Weights of a small transformer language model.
Size: 10 layers, MLP 128 SwiGLU, vocabulary 2048.
Architecture: RMSNorm before each block, no biases in attention or MLP.
Training: a variant of Adam for these matrices, 103M tokens, 7084 steps.
Each number is 128 + 24 x the weight over its row's rms, rounded and kept within 0 to 255. Layers, rows and columns count from 0. The size above them is the row's rms in percent of the matrix's.

# layer 2 MLP up, 128x64, rms 0.225, rows 0-104, columns 0-63
size [ 94 104 102 116  98 109  89 100  90 101 107 106  99 103  92  90  89  98 105  79  94  95  97  84  97  93 107 107 113  94  92  97  80  98  92  91 103  91  98 148 108 108  95 108  96  98  99 101 110 114  92  96  94  97 108  95 114  85  99 102  82  96  99 100  82  94 113  95  79  99  99 114  95 111 100 104 102 114 104  94  91  96  94 107 108  99  86  89  98  94  99  97 105 109  96 133  99 110 101 101 113  98  95  96 100]
[[134 109 137 163  93 148 122 111 108 138 119  89  87 143 113 134 152 140 126 133 178 133 128 153 118 111 131 149  70 139  74 103 151 137 110 122 148 133 152 126 120 168 162 105 152 166 108 138  88 111 147 144 141 185 123 104 100 144 134 147 127  92 126 117]
 [155 151 141  85 120 137 123 164 136 122 114 107 105 143 142 118 143 131 119  97  81 159 121 127 127 142 113 154 129 108 114 143 134 136 147 151 145 136 126 160 155 190  95 118 102 165 159 129 140 168 143 152 126  98 156 172 153 103 144 106 150 125 194 128]
 [ 82 138 122 118 170 143 122 163 111 137 121  99 112  84 148 118 130 124 135 102 170 114 146 128 165 110 103 127 143 126 162 165 127 129 107 162 109 120 155 175  97 124 161 167 112 147 102 164 120 116 108 121  79 124 146 110 157 124 114 129 131 152  99  86]
 [106 134 125  85 111 127 153 133  58 106 166 136 130 122 164 129 106 151 116 119 166 144 106 104 130 148 114 133 128 131 105 116 161 135 106 126 148 122  72 118 116 175 117 137 167 145 136  92 117 140 172 141  87 132 168 137 135 160 134 134 165 123 105 136]
 [ 72  86 132 187 110 115 155  88 115 157 120 131 153 112 127 113 141 118 112 144 151 135 122 108 137 135 106 143 125 145 124  78 128 154  75 141  85 117 145 145 160 132 147 166 142 121 102 170 123 134 121 134 152 107 132 145 125 112 134 114 156  81 149  99]
 [150 156  71 133  83 156  77 115 162 104 120 134 135 131 112 136 119 150 141 102 168  96 141 111 146 122 142 136 123 109 110 143 105 122  90 132 154 116 106 161 110  93 166 122 154 146  94 115 120  95 125  85 170 145 133 106 131 123 137 111 139 175 104 128]
 [118 112 107 131 131 128 135 169 114 125 155 162 124 106 152 102 177 170  76 144 104 143 132 116 144 152 143 125 147 149 113 107 130 178 159 120 135 107 131  92  95 151 161 115 129 104 143 171 131 118 119 107 106 191 131 163 141 126 134 130 117  96 107  97]
 [158 128 141 120 135 157 163  62 132 104 127 148 103 166 138  99 151 147 142 153 108 144 126 136 112 132  88 110 101 174 106 127 123 143 118 111 156 151 106 103 114 132 166 115 161 125 140 139 113 120 123 146 155 155 178 129 103 136 133 184  97 114 130 166]
 [155 117 118 147 146 125 146 117 122 129 134 144 123 120 144 126 137 196 121  90 157 128 100  70 135 136 141 129 141 124 141 128 129 128 129 128 103 173 109 148 152 106 160 136 155 188 149 115 111 101 123  92 149 122 123 142  90 149  83 165 136 166 111 171]
 [128 144 139 161 127 127 107  83 124 103 135  84 138  58  97 130 141 137 136 112 104 115 144 128 115 163 100 103 106 117 148 134 163 114  99 184 142 141 105 150 143 138 118 152 129 164 139 135 133 144 121 148 136  99  99 113 113  57 101 123 125 109 102 137]
 [166 131 126 141  99 145 153 147 129 107 123 105  62 145 120 124 171 107 151 146 146 165 136  89 100 159 166 127  88 114 123 127 146 117 112 104 155 110 110 117 156  88 138 124 117 150 156 138 132 122 128 123 164 144 136 118 185 116 114  85 126 138 142  87]
 [ 83 151 123 158 109 160 137 172 103  96 161 131 141 106 117 134 139 123 132 132 123 100 137 149 158 113 149 121 108  98  73  69 141 118  79 105 163 141 132 125 123 126 152 114 115 122 124 179 125 103 110 123 105 107 141 116 131 179 135 112 122 170 118 109]
 [132 125 155 119 107 100 131 139  93 170  82 117 105 114 125  96 137 126 149 102 158 112 112 162 130 124 114 130  95 195 101 126 120 142 135 110 161 141 118 110 107 143 135 130 154 170 146  80  97 159 118 149 108 117 167 120 156  96 141 169 105 114 147 132]
 [151 129 167 157 131 122 118 136  93 120 182  97 134 151 154 117 134 121 137 147 126  85 165 125 150 175 130 156  98 109 158 146 101 176  98 153 153 146 151 146 113 105 128 135 125 133 152 151 136 125 126 165 118 142 110  76  85 148 133 103 146 140  93 135]
 [ 99 142 132 140 104 162 132 172 181 140 122 137 132 104 110 127 138 139 132 108 129 147 158  85 105 137 125 147  61 141 147  87 134 121 147 172 103 149 116 140 119 137 166 176 107 147 127 166 113 111  95 117  85 115 132 132 146 145 139 140 149 131 132  87]
 [173 158 133 104 117 162  63 131 147 154 152 135 154  92 126 131 115  94 179 133 124 122 125 136 118 142 135 130 176 133 146 146 135 109  92  65 139 112 140 166 154 119 124 116 126 144 140 113 109 108  77 129 143  91 119 127 138 106 142  99 150 119 142 115]
 [117  79 154 130 157 108 103 106 153 134 148 126 143 163 109 130 133 156 139  99 121  98 143 155  96  98 140 169 131 109 128 144 151 128  79 121 133 104  90 114 200 156 154  91 126 147 113 122 117 129 143  95 152 126 141 131 144 125 107  93  90 135 158 117]
 [157 142 171 161 101 148 128 120 118 142 108 112 115 121 114  97 176 143 172 159  96  96 117 106 133 105 132  91 112 123  96 175 116 130 147 165 156 142 132 142 132 116 163 156 124 147 119 130  86  97 117 152  81 132 151 115 122 140 115 170 125 116 164 144]
 [155 106 139 119 105 167 108 108 145  91 163 123 140 113 106 137 129 144 171 142 175 138 118 104 143 128 108 154 116 119 161 112 165 162  98 119  85 162 170 133 119 129 121 130  93 134 126  92 118 152 119 107 110 151 112 159 138 105 117 162 152  65 121 122]
 [139 105  83 129 102 124 101 127 172 142 144 181  77 122 110 153  87 139 134 126 145 157 147 154 121 122 143 142 121 113 151 133 173 105 133 126 159 101 132 141 126 107 111 159 134 133  95 135 133  70  88 113 103 103 138 142 136 143 148 122 142 128  78 163]
 [175 139  96 157 147 154 112 106 137 113 145 109  94 156 116 140 137  99 132  98 108 111 134 135 162 189 148 150 128 145 115 112  81 140 119 106 109 131 137 137 143 120 110 145 141 151 153 147 132 104 132 134 138  66 110 119 134 156  89 121  65 122 103 102]
 [138 130 139 124 129  89 133 137 120 143 118 143  84 186 150 101 158 137 138 123 109 101 152 130 171 121 116 164 148 130 143 114 134 134  91 145 101 153 169  86 107 161 126  73 141 145 113 170 134 152 122 142 114 127 134 145 102 119 117 172 138 121  92  85]
 [129 158 157 126 148 103 105 107 113 145 164 143  92 183 161 137 131 119 103 123 137 131 110 145 125 125 161  87 162 153 139 138 139 157 106 127  97 112 137 165 125 153 128 142 144 123 124 123 139 178 101 128 146  91 121  99  78 161 104  70 125 132 103 136]
 [192 144 126 149 100 107 137  95 109 105  93 100 112 146 178 165 148 143 168 131 159 147 104 110 102 127 126 167 158 153 115 120 174 151 136 126 120 105 149 122 134 143 132 133 166 160 117 122  94  86  95 118 132 153 141 131 145 115 111 110 145 150 133 105]
 [144 160 106 106 141 168 138 122 134 104 151 134 142 125 165 102  69 152 132 145 132  84 186 151 135 164 124 134 167 133 108  86 135 117 112 144  87 108  97 141 116 125 163 141 135 136 139 160 144 118 122 122 103 111 180 112 115 121 103 156 139 112 113 102]
 [ 92  90 159 141 126 112 113 139  77 123 141 147 150  78 134 130 147 139 122 112 115 108  95 152 119 165 105 140 189 147 124 155 152 136  95 127 138 142 120 163 117 152 138 127 158 128 128 128 118 112  99 174 140 117 125 102 147 162  76 139 124 132  78 132]
 [105 128 125 197 134 119  67 121 146 140 158 133 154 155  91  90  99 166 143 122  86 130 135 143 166  94 166 112  88 117 104 163 147 126 115 138 143 114  90 133 125 115 149 132 126 120 102 109 146 117 134 133 121 138 125 113  87  97 149 159 140 127 148 136]
 [112 115 122  98 165 156 141  82 142 113 168 137 137 107 109 142 134 128 148 139 166 152 112 141 145 121 135 128 100 135 128 172 139 103  95 141 153 107 145  65 144 156 114 154 109 152 174 123 168 131 145 151 115 156 159 172 157 111 157 122 117 114 113 147]
 [123 139  88 121  72 124 143 116 134 110 105 141 133 158 117 162 110 122 143 124 155 112 154 143  79  88 116 165 160 164 131 127 130 132 124 105 129 135 132 125 144 135 116 111  89 155 106 135 136 138 148 103  89 138 100 130 137  98  71 181 154 105 132 172]
 [130 126 124  95 127 136 141  85 144 115 150 138 139 116 168 117 136  87 181 164  99 155 155 135  94 126  98  78 136 154 151 154 116 112 143  97  94  93 171 117 146 104 112  79 130 136 141 158 104 141 109  95 108 137 119 100 145 137 115 122 129 114 135 158]
 [124 165 132 114 127 144 113 129 128 116 147 141 106 129 165 122  99 130 112 110  83 170 121 107  94 161  71  94 150 145 100 113 114 160 170 151 149  78 106 164 144 122 120 127 119 135 160 135 157 126 141 164 100 134 119 119 154 143 118 102  79 143 120 105]
 [158 157 109 135 137 106 106 134 132 180  88 139 135 103 135 149 120  99 110 120 103 129 149 122 138 122 115 130 108 150 150 151  75 110  90 147 113 131 170 127 122 193 103 118 138 119  68 105  89 128 145 140 139 110 122  98 125 132 132 153 121 176 127 154]
 [108 114 118 101 141  94 101 118 128 133 100 167 169 123 116 151 142 173 125 139 171 123 154 136  82 120 198 151 108 144 150  95 119 114 107 122 128 143 142 133 110 117 115 139 131 101 130  91 151 135 103  90 151 104 118 135 150  67 109 149 152 139 117 136]
 [150 154 133 114 109 121 110 129  91 100  94 136 149 109 126 118 156 127 167 115  87 129  92  99 112  60 137 125 132 158 164 127 107 125 116 103 115 115 112  68 173 124  93 118 104 131 139 126 142 140 114 166 129 161 161 137 136 105 128 150 161 114 148 104]
 [136 111 168 115 169  95 152 140  84 157 174 151 103 160 102 127 141 152 112 155  94 105 125 118 101 175 154 148 115  94 107 154 121 130 161 112 164 123 135  97 151 128 123 134 144 141 122 133 118 126 107 131 117 131 156 148 185 105 135 114 123 151 163  96]
 [128 109 107 157 143 138  75 172 131 167 166 137 152 102 157 108  96 153 154 140 113 141 131 107 144 137 126 102 129 141 128 157 152 151 131 172 144 142 141  75  94 119 125 159 128 104 123 107 162 151  97 155 142 138 127 134 177 140 137 158 100 124  93 110]
 [139 143 106 155  88 101 129 150 120 110 171 114 156 120  99 118 138 178 116 179 117 114 157 138 111 123 139 130 117 113 118 131 109 122 120 123 163 101  92 152 200 113 137 107 161 114 102  99  83 120 156 119  98 112 122 102 133 165 135 120 100 111 125 108]
 [159 116 155 136 126  95 106 137 138  94 155 152 157  83 134 102 149 101 127 132 132 129  89 151 161 118 110 144 129 118 167 159 167 172 125 117 183 157 130 127 103  88 133 155 107 165 115 121 158 155 163 130 148 112 103 131 125 131 111 107 161 119 105 151]
 [113  99 131 153 139  68 103 114 137 115 123 129 151 137 109 112 103 128 129 152 119  95 169 100 134  76 158 133 130 104 127 159 119 109 114 116 138 145  96 113 134 139 118 141 144  95 147  87 108 129 159 132 146 135  86 126 147 127 123 118  77 130  91 198]
 [101 131 109 120 131 114 119 161  96 136 122 150 112 152 112 144 123 142  97 115 137 151 164 110 131 117 120 154 141 141 150 115 156 123 144 105 100 129 133 135 214 147 114 106 147 112 141  79 106 153 145 122 119 129  51 153 139 121 122  73 122 106 119 123]
 [155  91  96 143 186 119 125 175 138 108 111 115 150 132  99 157 124 124 132  94 112 129  74 120 149 122 116 146 100 114 128  96 114 172 146 166 121 139 111 135 147 130 133 128 115 105 131  85  91 112 135 116 145 168 125 138 146 133 121 140 127 149 123 200]
 [151 135 136 130 115 135 128 151 101 153 153 120  79 131 115 124 108 147 106 150 110 153 126 140 142 142 141 132 138 115 154 134 139 118 147  92 176 121 192 124 125 185 124 141  77 176 151  96 114 117  86 146 132 136 125 111  65 129 126 110 130 111 126 155]
 [129  99 103 115 145 125 128 124 155  98 131 120 167 147 158 132 136 164 118 153  88 150 147 118 115 106 142 144 138 138 103 122 131 152 123  85  75  72 102 138 115 140  98 121 174 169 124 154 157 135 118 130 121  88 103 116 142 111 132 169 120  75 113 127]
 [130 127 136 122 125 131 162 108 143 140 127 138 163 138 134 124 146 115 148 167 111 142 205 150 138 117 173 144 116 161  85 143 147 149 139 133 120 130 145 103 108 124 117 152 152  98 126 134 111  95 152 151 144 112 169 156 131  86 116 180 128 121 158 179]
 [116 114 170 120 155 124 140 104 131 132 106 107 120 131 115 140  78 117  96 132 122 130  89 128  93 157 150 116 126  72 136 136 171 174 138 128  80 164 149 152 116  77 117 112 122 106  85 142 133 101 125  98 127 125 131 141 164 128 154  86 127 107 129 143]
 [118 117 178 121 118 124 120  73 142 153 179 181 139 140 126 151 131 130 151 134 145 103 119 169 114 105 153 143 108 163  95 148  93  98 107  68 121 120 103 105 148 132 117 104  83 105 125 119 138 154 115 134 143 143  93 129 129 144 135 134 140 100 115 103]
 [134 144 146  69  85 164 128 142 102 161 137 122 164 177 130 149 185 121 122 123 176 121  95 135 157 114 139 155 146 116 136 124  97 155  76 132 135 165  86 148 134 106 128 154 127 121 134 135 129  97 106 152 134 102 146 134 126 103 119 102 138 113 131 125]
 [137 145 102 112 117 133 120 113 104 156 156 134 125 185 113 119 126 104 128 114 112 110  89 133  81 138 144 120 127  98 165 134  85 145 136 174 129 141 105  99 141  81 150 141 156 129 123 157 108 147 124 175  93 125 132 114 188 125  88 146 156 126 126 116]
 [175 165 160 143 152 141 137  97 119 114 141 170 148 121 139 107 153 134 140 144 108 180 133 129 133 168 135 135 151 108 113 137 126 101 110 143 105 106 161 112 155 116 132 120 132 139 153  68 198 131 108 101 124 165 135 117 137 106 160 124 132 147 112  92]
 [ 86 160 110 128 139 147 164 134 110 134 146 134  87 123 143 126 153 118 112 151 156 137 134  81  85 120 130  97 129 130 164 153 112 174 139 123 123 125 103 131 106  93 116 121 113 114 150 120  96 123  61 138 108  97 114  83 147 127  86 142 141  95 160 134]
 [122 168 135 103 164 172 124 110 149 137 126 107 130 136 157 141 131 117 129 146 112 152 193 146 120 103 151 103 153 148 159 125 132  98 179 174 136  97 115  78 131 147 153  96 124 102  96 125 119 132 112 156  97  94 115 114 134 103 143 118  94 135 143 129]
 [111 113 118 113 106 134 115 117 164 114 175 122 205 107 126 133 115  86 155 107 101 133 114 104 147 152  99 135 160 128 128  97 128 177 131 140  91 168 143 125 138 158  91 136 144 132 148 138 133 102 128 164 148 143 169 127 136 120 130 130 117  97  87 111]
 [ 76 109 153 110 108 156 154 171 132 173 134 138 108 135 160 111 119 127 106 126 109 114 128 101 159 126 129 128 102 124 148 111 121 145 172 113 115 128 160 122 110 193  85 132 115 135 167 194 140 125 125 148 131 127  84 149 113 119 116 123 119 121 122 164]
 [119 116 106 131 117 110 145 169 107 148 148 159 140  69 136 134 140 140 121 167 140 123 152 110 151 148 114 128 120 138 150 117 145 106 146 174 135 130 101 129 124 123  81  70 149 161 159 146 139 124  93 127 105 116 147 146 142  95 164  80  97 105 115  92]
 [180 120 148 159  69 121 132 130 177 114 118 144  82  84 135 132 118 167 149 107 131 106 125 107 116 150 158  94 153 122 104 154 125 113  93 107 145 105 109 124 123 122 119 100 109  94 151 144 161 148 145 157 124 140 110 174 141 150 117 151 107 139 123 102]
 [108 170  94 142 139 147  90 137  88  88 156 123 138 162 140 123 115  94 142 143 108 132 114 113  94 161 106 122 106 118 108 137 121 164 160 106 132  55  75 161 130 139 141 115 127 149 122 138 161 112 149 118 108  79 110 136 122 119 117 123 146 142 108 133]
 [131 121 112 173 128 122  88 139 117 168 150 151 100 156 161 136 114 128 130 137 111  92 103 117 146 149 111 147  76 120 129  74 125 137 101  99 137 145 161 108 100 137 164 135 178 129 140 182 161 104 116 119 122 155 116 157 142 152 121 105 106 134 135 100]
 [ 86  94 131 130 135 121 124 152 153 134 164 137 113 101 157 182 115 141 145 173 129 148 169 116 147 159 133 138 131 152 136 108 113 123 139 139 120  95 143 152 132 176 108 166 145 156  88 101 158 137  93 162 182 130 155 135  95 103 125 131 141 118 122 123]
 [148 117 104 144 127 132 136 146 149 120 119 151 159 122 119 134 122 169  84 173 113 139 170  97 138 141 134 150 151  83 118 146 156  94 112 140 166 103  63 138 133  98 136 112 154 105 129 129 129 138 111 141 114 125 162 194 132 133 130 131 129 180 136 127]
 [116  84 132 129 156  76 145 115 132 130 122 104 124 157 118 166 159 123 102  92 108 121 125 166  97 125 171 122 139 117 182 122  82 132  92 147  87 138 161 136 112 143 144 130 109 138 129  93 127 165 114 113 134  90 109  85 148 111 118 133 135 113 115 160]
 [107 140 111 122 146 143  96  91 135 128 148 131  99 108 135 126 120 126  80 127  91  76 150  97 145 122  82 108  99 133 133  87  88 109 122 159  94 160 145 121 155  99 127 157 150 124 142 123 114 159 132 114  93 137 151 103 128 144 188 149 148 106 144 118]
 [117 147 154 117 139 147 106 131 137 120 143 160 116 100 129 133 149 128 161 137 128 139 111 104 173 158 108 107  94 101 120  99 120 103 139 136 181 143 124 100 121  80 132 100 125 128  85 105 172 153 131 136 158 106 106  98 169 116 171 127 150 166 138  87]
 [156 109 136 109 129 161 127 139 120 128 140 169  99 108 110 139 173 123 149  99 170 139 123 139 104 102 123 110  79 163  94 122 107 119 162 150 124 105 152 110  98 177 147 103 152 116 145 143  86 127  97 144 101 106 114 128 166 145 126 144 118  97  93 158]
 [115 129 141 146 179 145 108 121 104  98 173 153 126 170 136  93 167  97 150 108 105 167 137 130 151 183 115 134 126 143 117  94 138 146 176 131 130 133 105 129 154 106 123  96 120 112 113 113 105 112 121 120 124  95 138 120  69 134 122 159 165 122 141 115]
 [121 132 138 115 134 121  63 119 117 140  75 133 123 114  51  94 113 139 135 161 122 131 129 147 119  87 146 116 102 126 123 121 114 148 119 131 142 153  97 118 111 155 143 134 122  85 182  83 132 146 112 153 135 145 157 112 108 125 163 112 136 141  91 125]
 [121 112 146 137 105  84 141 108 149 153  84 159  76 137 161  77 140 129 128 143 124 117  86 117 140 185 118 128 154 114 128 129 152 144 125 132 154 145 175 117 113 114  87  95 126 105 158 114 149 134 154 129 121 182 115 129 119 150  96 108 134 115 140 149]
 [ 95 115  82 127 149 101 178  76 176 145 115 164 124 150 140 128 126 156 119 147 130 116 146 102 140 114 151 127 104 106 102 102 129 117 107 123 143 102 135 147 165 164 106 146 170 142 152  95 128 113 138 122 139 148 154 153 106 158 167 158 126 101 101 112]
 [166 126 148 130 130 125 116  88 128 174 150 151 114 120 121 126 151  91 131 156 134  99 160  99 107 157 131 157 130 117 153 132 169 116 110 150 124 191 155 120  98 130  85 161  81 116 122 129 135 111 102  94 128 107  98 116 161 124 130 138  93 113 130  90]
 [100  91 112 100 188 100 133 127 153 150 139 118 122 143 137 128 100  62 134 135 131 173 131 168 145 140 145 138 104 154 142 129 149 108 120 133 113 165 134 115 143 104 135 108  99 151 102 150 139 124 129  57 119 111 146 139 150 101 104 126 158 132  96 133]
 [123 133 144 118 176 152 124 138 161 125 153 136 174 128 159 104  91 143 125 119 132 173 121 101 130 102 121 129 129 143 142 180 144 153 169  95 151 164 124 130 116 111 148 153 101 140 132 103 120 139 103 132 142 165 135 141 134 136 132 210 109 130  97 145]
 [ 96 148 106 148 109 135 128 142 158 191  82 140 172 120 146 165 103 136 152  69 134 126 125 133 111 129 155 114 187 121 119  95 119 120 125 181 129 129 150 124 170 135  86  94 130 130 111 120 123 128 139 153 135 157 142 160 130 130 138 116 121 144 144 122]
 [117 151 117  95 137 117 109 146 168  99 114  98 181 120 150 120 141 135 150 126 171 163 137 116 129 167 108 131 139 139  93  94 143 144 175 151 122 111 102 138 103 135 145 127 125 118 138  96  95 123 183 140 118 188 138 134 111 112 164 162 119 122 100 120]
 [120 132 144 124 158 136 122 142 175 173 143 146 138 145 115 139 115 122 118 174  90  87 170 189  98 111 112 107 123 155 155 149 105 133 109 150 116 117 137 117 146  82  93 107 187 130 123 134 122 124 119 126 102 141 120 106 130 150 131 173 106 111 112 146]
 [130  97 137 141 129 141 144 115 115 121 130 121  82 139 129  96 136 119 127 144 152 189 114 148 164 121 117 107 125 125  82 116 156 134 124 170 150 159 140  89  98 104 171 142 101 156 122 119 136 121  97 153 175 178 154 135 102 109 158 121 135 127 170 129]
 [122 146  72 119  88 101 126  95 118 125 130 117  97 133 158 145 156 113 113 112  88 175 104 121 120 132  99 105 132 168 110 122 187 147 104 102 155  90 126 119 107  81 112 129 156 139 156 140 153 162 159 134 116 105 126  99 129 130 132 157 116 134 119 100]
 [136 155 124 135 130 117 146 115 145 110 101  94 115 130  93 154 121 150 124 163 150 158  71 141 124  95 129 138 148 130  85 135 125 123 109  93  91 185 122  86 120 139 156 154 169 124 120 103 154 125 159 154 158 127 102 152 114  92 157 142 111 105 117 100]
 [137 116 106 119  83 139 123  97  91 106 134  94 121 161 105 175 101 141 121 104 129 102 131 137 106 118 179 104  72 101 114 132 116 145 105 133 140 156 105 130 133 114 128 104  85 110 110  95 133 162 117 102 101 120 142 122 155 137 119 104 193 115 146 140]
 [118 115 126 117 163 111 131 129 116 146  97 122 169  98 113 105 152 109 130 128  90 105 160 124 131 128 119 152 123 132 124 119 112 130 125 147 121  86 154 137 145 128  74 122  95 136 102  71 114 100  43 125 117 148 128 142 170 113  92 142 117 115 157 118]
 [128 131 109 163 171  85 103  97 123 151 162 135 162 101  94 132 122 153 107 130 158 132 110 155 104 110 129 139 139 121 132 110  71 137 151  93  85 107 104 125  91 126 125 135 144 102 124 157 126 112 118 134 113 169 137 178 152 131 107 174 144 153 108 115]
 [ 93 150 105 121 127 149 142 125 108 152 117  98 105 154  48 144 149 106 124 107 119 110 113 142 123 138 148 116 139  97 107 143 141 136 126 129  99 125 163 141 137 130 175 152  76 123 122  96 105 105 139 110 156 152 124  92  86 114 127  94 121 146 176 146]
 [ 98 116 147 110 128 123 136 111 117 129 149 176 132 114  99 164  83 163  98 131 132 158 176 138 154 118 133 125 136  89 116  79 124 125 101 122 163  74 171  99  99 100 129 135 161 139 144 128 158 150  96 140 107 145 174 130 123 127 116 142 118 130 139 108]
 [123 102 121 114 141 117 133 136 152 104 120 127 134 112 131 155  82 123 111 155 123 121  58 106 128 131  84 109 150 166 127 153 120 110 125 131 168 109 121 141 131  95 146 120 141 144 116 153 149 105 185 136 107 127 164 164 164  80 139 148 170 107 106 152]
 [156 123 141 100 128 162 149 143 130 126 174 138 146 131 123  69 122 122 121 174 174 145  96 121 181 138 110 136 102 141 158 148 119 135 118 135 128 143 138 116 112 135 133 132 136 178 131 145 170  74 114 130 140 116 138 166  92 155 131 124 162 111 148  88]
 [120 150 100 137 160 117 113 165 101 123 130 113 136 120 130 131  86 172  84 144 130 114 116 142 133 129 162 108 106 116 139 127 118 155  99 155 117 146 125 117 131  83 185 102  76  78 159 112 154 146 152 150  97 146 136  89 116 116 159 120 115 161 127 128]
 [132 126 153  76 110 150 114 169 182 134 127  82 154  83  94 108 135 127 139 138 113 127 103 109 117 102 130  63 125 142 131 109 129 137 152 142 104 131 102 160 157 137 155 142 107 134 160 178 143 134 122 115 153 140 126 154 149 124 101 127 176 130 132 135]
 [131 135 136 114 180 131 124 150 100 103 121 158  99 162 107 144 124 170 120 131  86 122 143 149 123 144  86 167 153 107 128 122 154 123 131 140 156 121 170 155 116 143 185  72 141 109 136 168 122 147 124  79 130 148 126 113 128 156  95 111 118 139 112 136]
 [125 155 163  99  90 115 127 123 121 118 121 125 102 127 123 105 129 153 161 134 146 140 139 115 124 135 158  58 175 125 149 171 130 165 152 120 130 116 158 110 109 155  99  95 144 157 131 162 122 122 118 112 136 195 159 171 120 106 136 118 106 126 107 126]
 [113  79 172 128 152 153 146 163 168 132 106  95 101 135 107 102 107 116 179 117 113 177 148  91 140 135 153 114 130  90 124 151 158 140 116 155  99 121 167 145 108  98 117 111 111 113 173 146 155 132 124 121 127 133 103 115 133 147 112 130  85 118 125 112]
 [165 143 124 133 108 104 136  99 111 115 130 134 102 126 135 119 142 126 131 179 108 129 171 127 164 159 142 109 121  97 121 118 145  75  97 120 167 124 100 143 166 110  98 120 117 113 107 124 176 143 161 132 158 109  89 157 139  91 170 114 128 117  90 108]
 [149 129 118 118 162 134 135  85 127  91  90 133 117 166  98 105 115 178  78 147  89 113 145  76 123 107 114 136 139 123 109 132 118 130 144 124 129 146 130 143 132 139 169 154 134 105 129 153 142 156 114 136 136 138 121  66 109 145 118  83 128 148 169 159]
 [141  82 115 149 137 122 154  94 155 158  76 131  97 130 111  99 133 151 117 118 166 128 117 145 151 129 145 156 111 154 124 108 107 167 107 156 179 157  80 132  93  99 183 110 152 133 110 118 143 132 113 149 126 139 131 139  92 122 120 120 156 130 120 160]
 [129 112 125 163 163 127 142 140 128 114 109  98 141 156 187 108 125 149  86 109 133 133 127  96 137 127 123 110 122 125 183 160 107 104 177 119  99 164 119 136  94  96 152 139 142  87 115  97 139 136 152 167 115 129 118 138 129 118 130 157 130  84 124 174]
 [150 123 132 121 127 160 135 162  79 113 153 109 180 132 167  94 138 151 148 195 152 144  86 108 113 136 106 141 103 147 119 122 109 168 141 153 124 158 142 138 145 124 136 167 136 153 132 150 134 122 134 176 158 146 133  86 134 141 148 126 144  96 134 122]
 [148 109 127 106 111 139 161 109 147 116  85 114 135 146 178 145 121 179 102 134 131 124  81 109 174 132 144 144 129  91  94  69  92 126 113  87 143 152 113 142 132 148 135 156 134 116 165 111  91 135 127 126 143 148  85 123 115 141 124 127 141 160 118 140]
 [138 149 136 140 124 115 180 115 105 132 140  83 166 122 143 110 144 121 130 121 153 119 157 100  99 129 137 123  75 135 123 115  89 129 162 131 133 135  69 153 151 135 154 132 100 114 101 145 130 102 130 148 111 136  90  83 205 113 125 112 136 126 127 124]
 [155 109 161 117  88 135 133 132 134 154 110 126 139  74 108 114  98 123 168 136 151 140  92 121 167 158 116 137 176 141 132 122 190 131  91 103 133 155 120 127 114  99 111 152 134 162 109 132 110 104 119 140 178 175 172 129 121 127 142 134 133 140 128 114]
 [131 107 146  72  92 152 150 120 180 128  90 108 160 140  98 150 150 131 105 164 142 142 155 106 132 139 134 107 125 164 127  98 160 121 121  86 105 119 132 128 179  91 152 121 110 126 104 120 119 137 142  98 142 142 133 143 163  80 116  96 113 125 155 119]
 [113 100 181 164  93 146 124 178 110 174 119 143  89 140 155 108 124 135  93 156 132 150 133 148 169 145 129 125 150 138 141 145 141 143 101 122 129 113  98 150 120 161 119 157  85 128 117 117 106 118  85 136 172 130 103 119 129 109 134 102 162 161 102 129]
 [109 100 141 115  93 115 146 137 137 133  91 103 107  94 134 153 154 146 149 107 125 135 170  74 127 164 156 135 118 144 152  80 128 105  96 171 110 134 115 165 115 133 159 126 138 149 165 136 122 126 138 135 136  79 127 157 103 104 121 113 120 140  88  84]
 [140  90 130 154 124  83  91  99 151 161 111 160 102 154 143 133 116 141 111 144  79 115 154 114  73  86 130 136 191 158 154 119 116 137 125 119 142 119 132 124 132 110 132 148 131 116 132 112  93 115  67  97 113 118 114 117 143 134 136 109 110 123 144  93]
 [131 114  79 102 169 145 151 131 177 118 132  93 153 151 125 148 128  96 114  86 119 103 129 147 119 183 148 125 128 106 102 133 124 104 120 138  90 103 177 156 123 112 143 141 157 148 159  85  96 143  83 115 140 133 100 116 106 132 131 130 137 153 114 144]
 [132 162 132 107 130 124  97 140 143 142 184 106 175 140 115 130 124 138 147 128 125 132 124 150 161 129  97 122 110 114 118 154 106 127 151 197 135 105 133 143 156 155 117 159 106 122 126 129 120 124 144 147 133 152  57 164  87 154 135 127 141  97  80 123]
 [129 138 157 114 122 105 147  94 149 105 123 158 141 143 125  75 133 167 130 147 143 173 143 140 111 131  91 151 127 115 151 148 137 110 142 107  90 106 120 150 108 108 168 147 123 156 144 109 137 104 137 119 132 110 159 134  51 118 130 166 110 180 118 113]
 [156 117 119 128  95 138  71 157 130 112 114 149 129  91 135 119 126 120 129 116 117 132 133 185 145 126 145 114 117 144  87 105 110 110 130 120 111 170 130  92 139 180 113 146 114 166 123 162  95 140 149 120  84 101  87  72 133 132  91 129 137 142 140 136]
 [154 126 170 118 115 123 119 162 165 119 106 120 119 161 126 163 186 135 162 132 117 138 133 150  87 129 128 126 152  80  85 129 146 106 105 125 131 115 137 138 112 100 113 127 120 147  92 141 153 112 131 107  94 108 113 152 182 100 135 115 120 102 161  81]]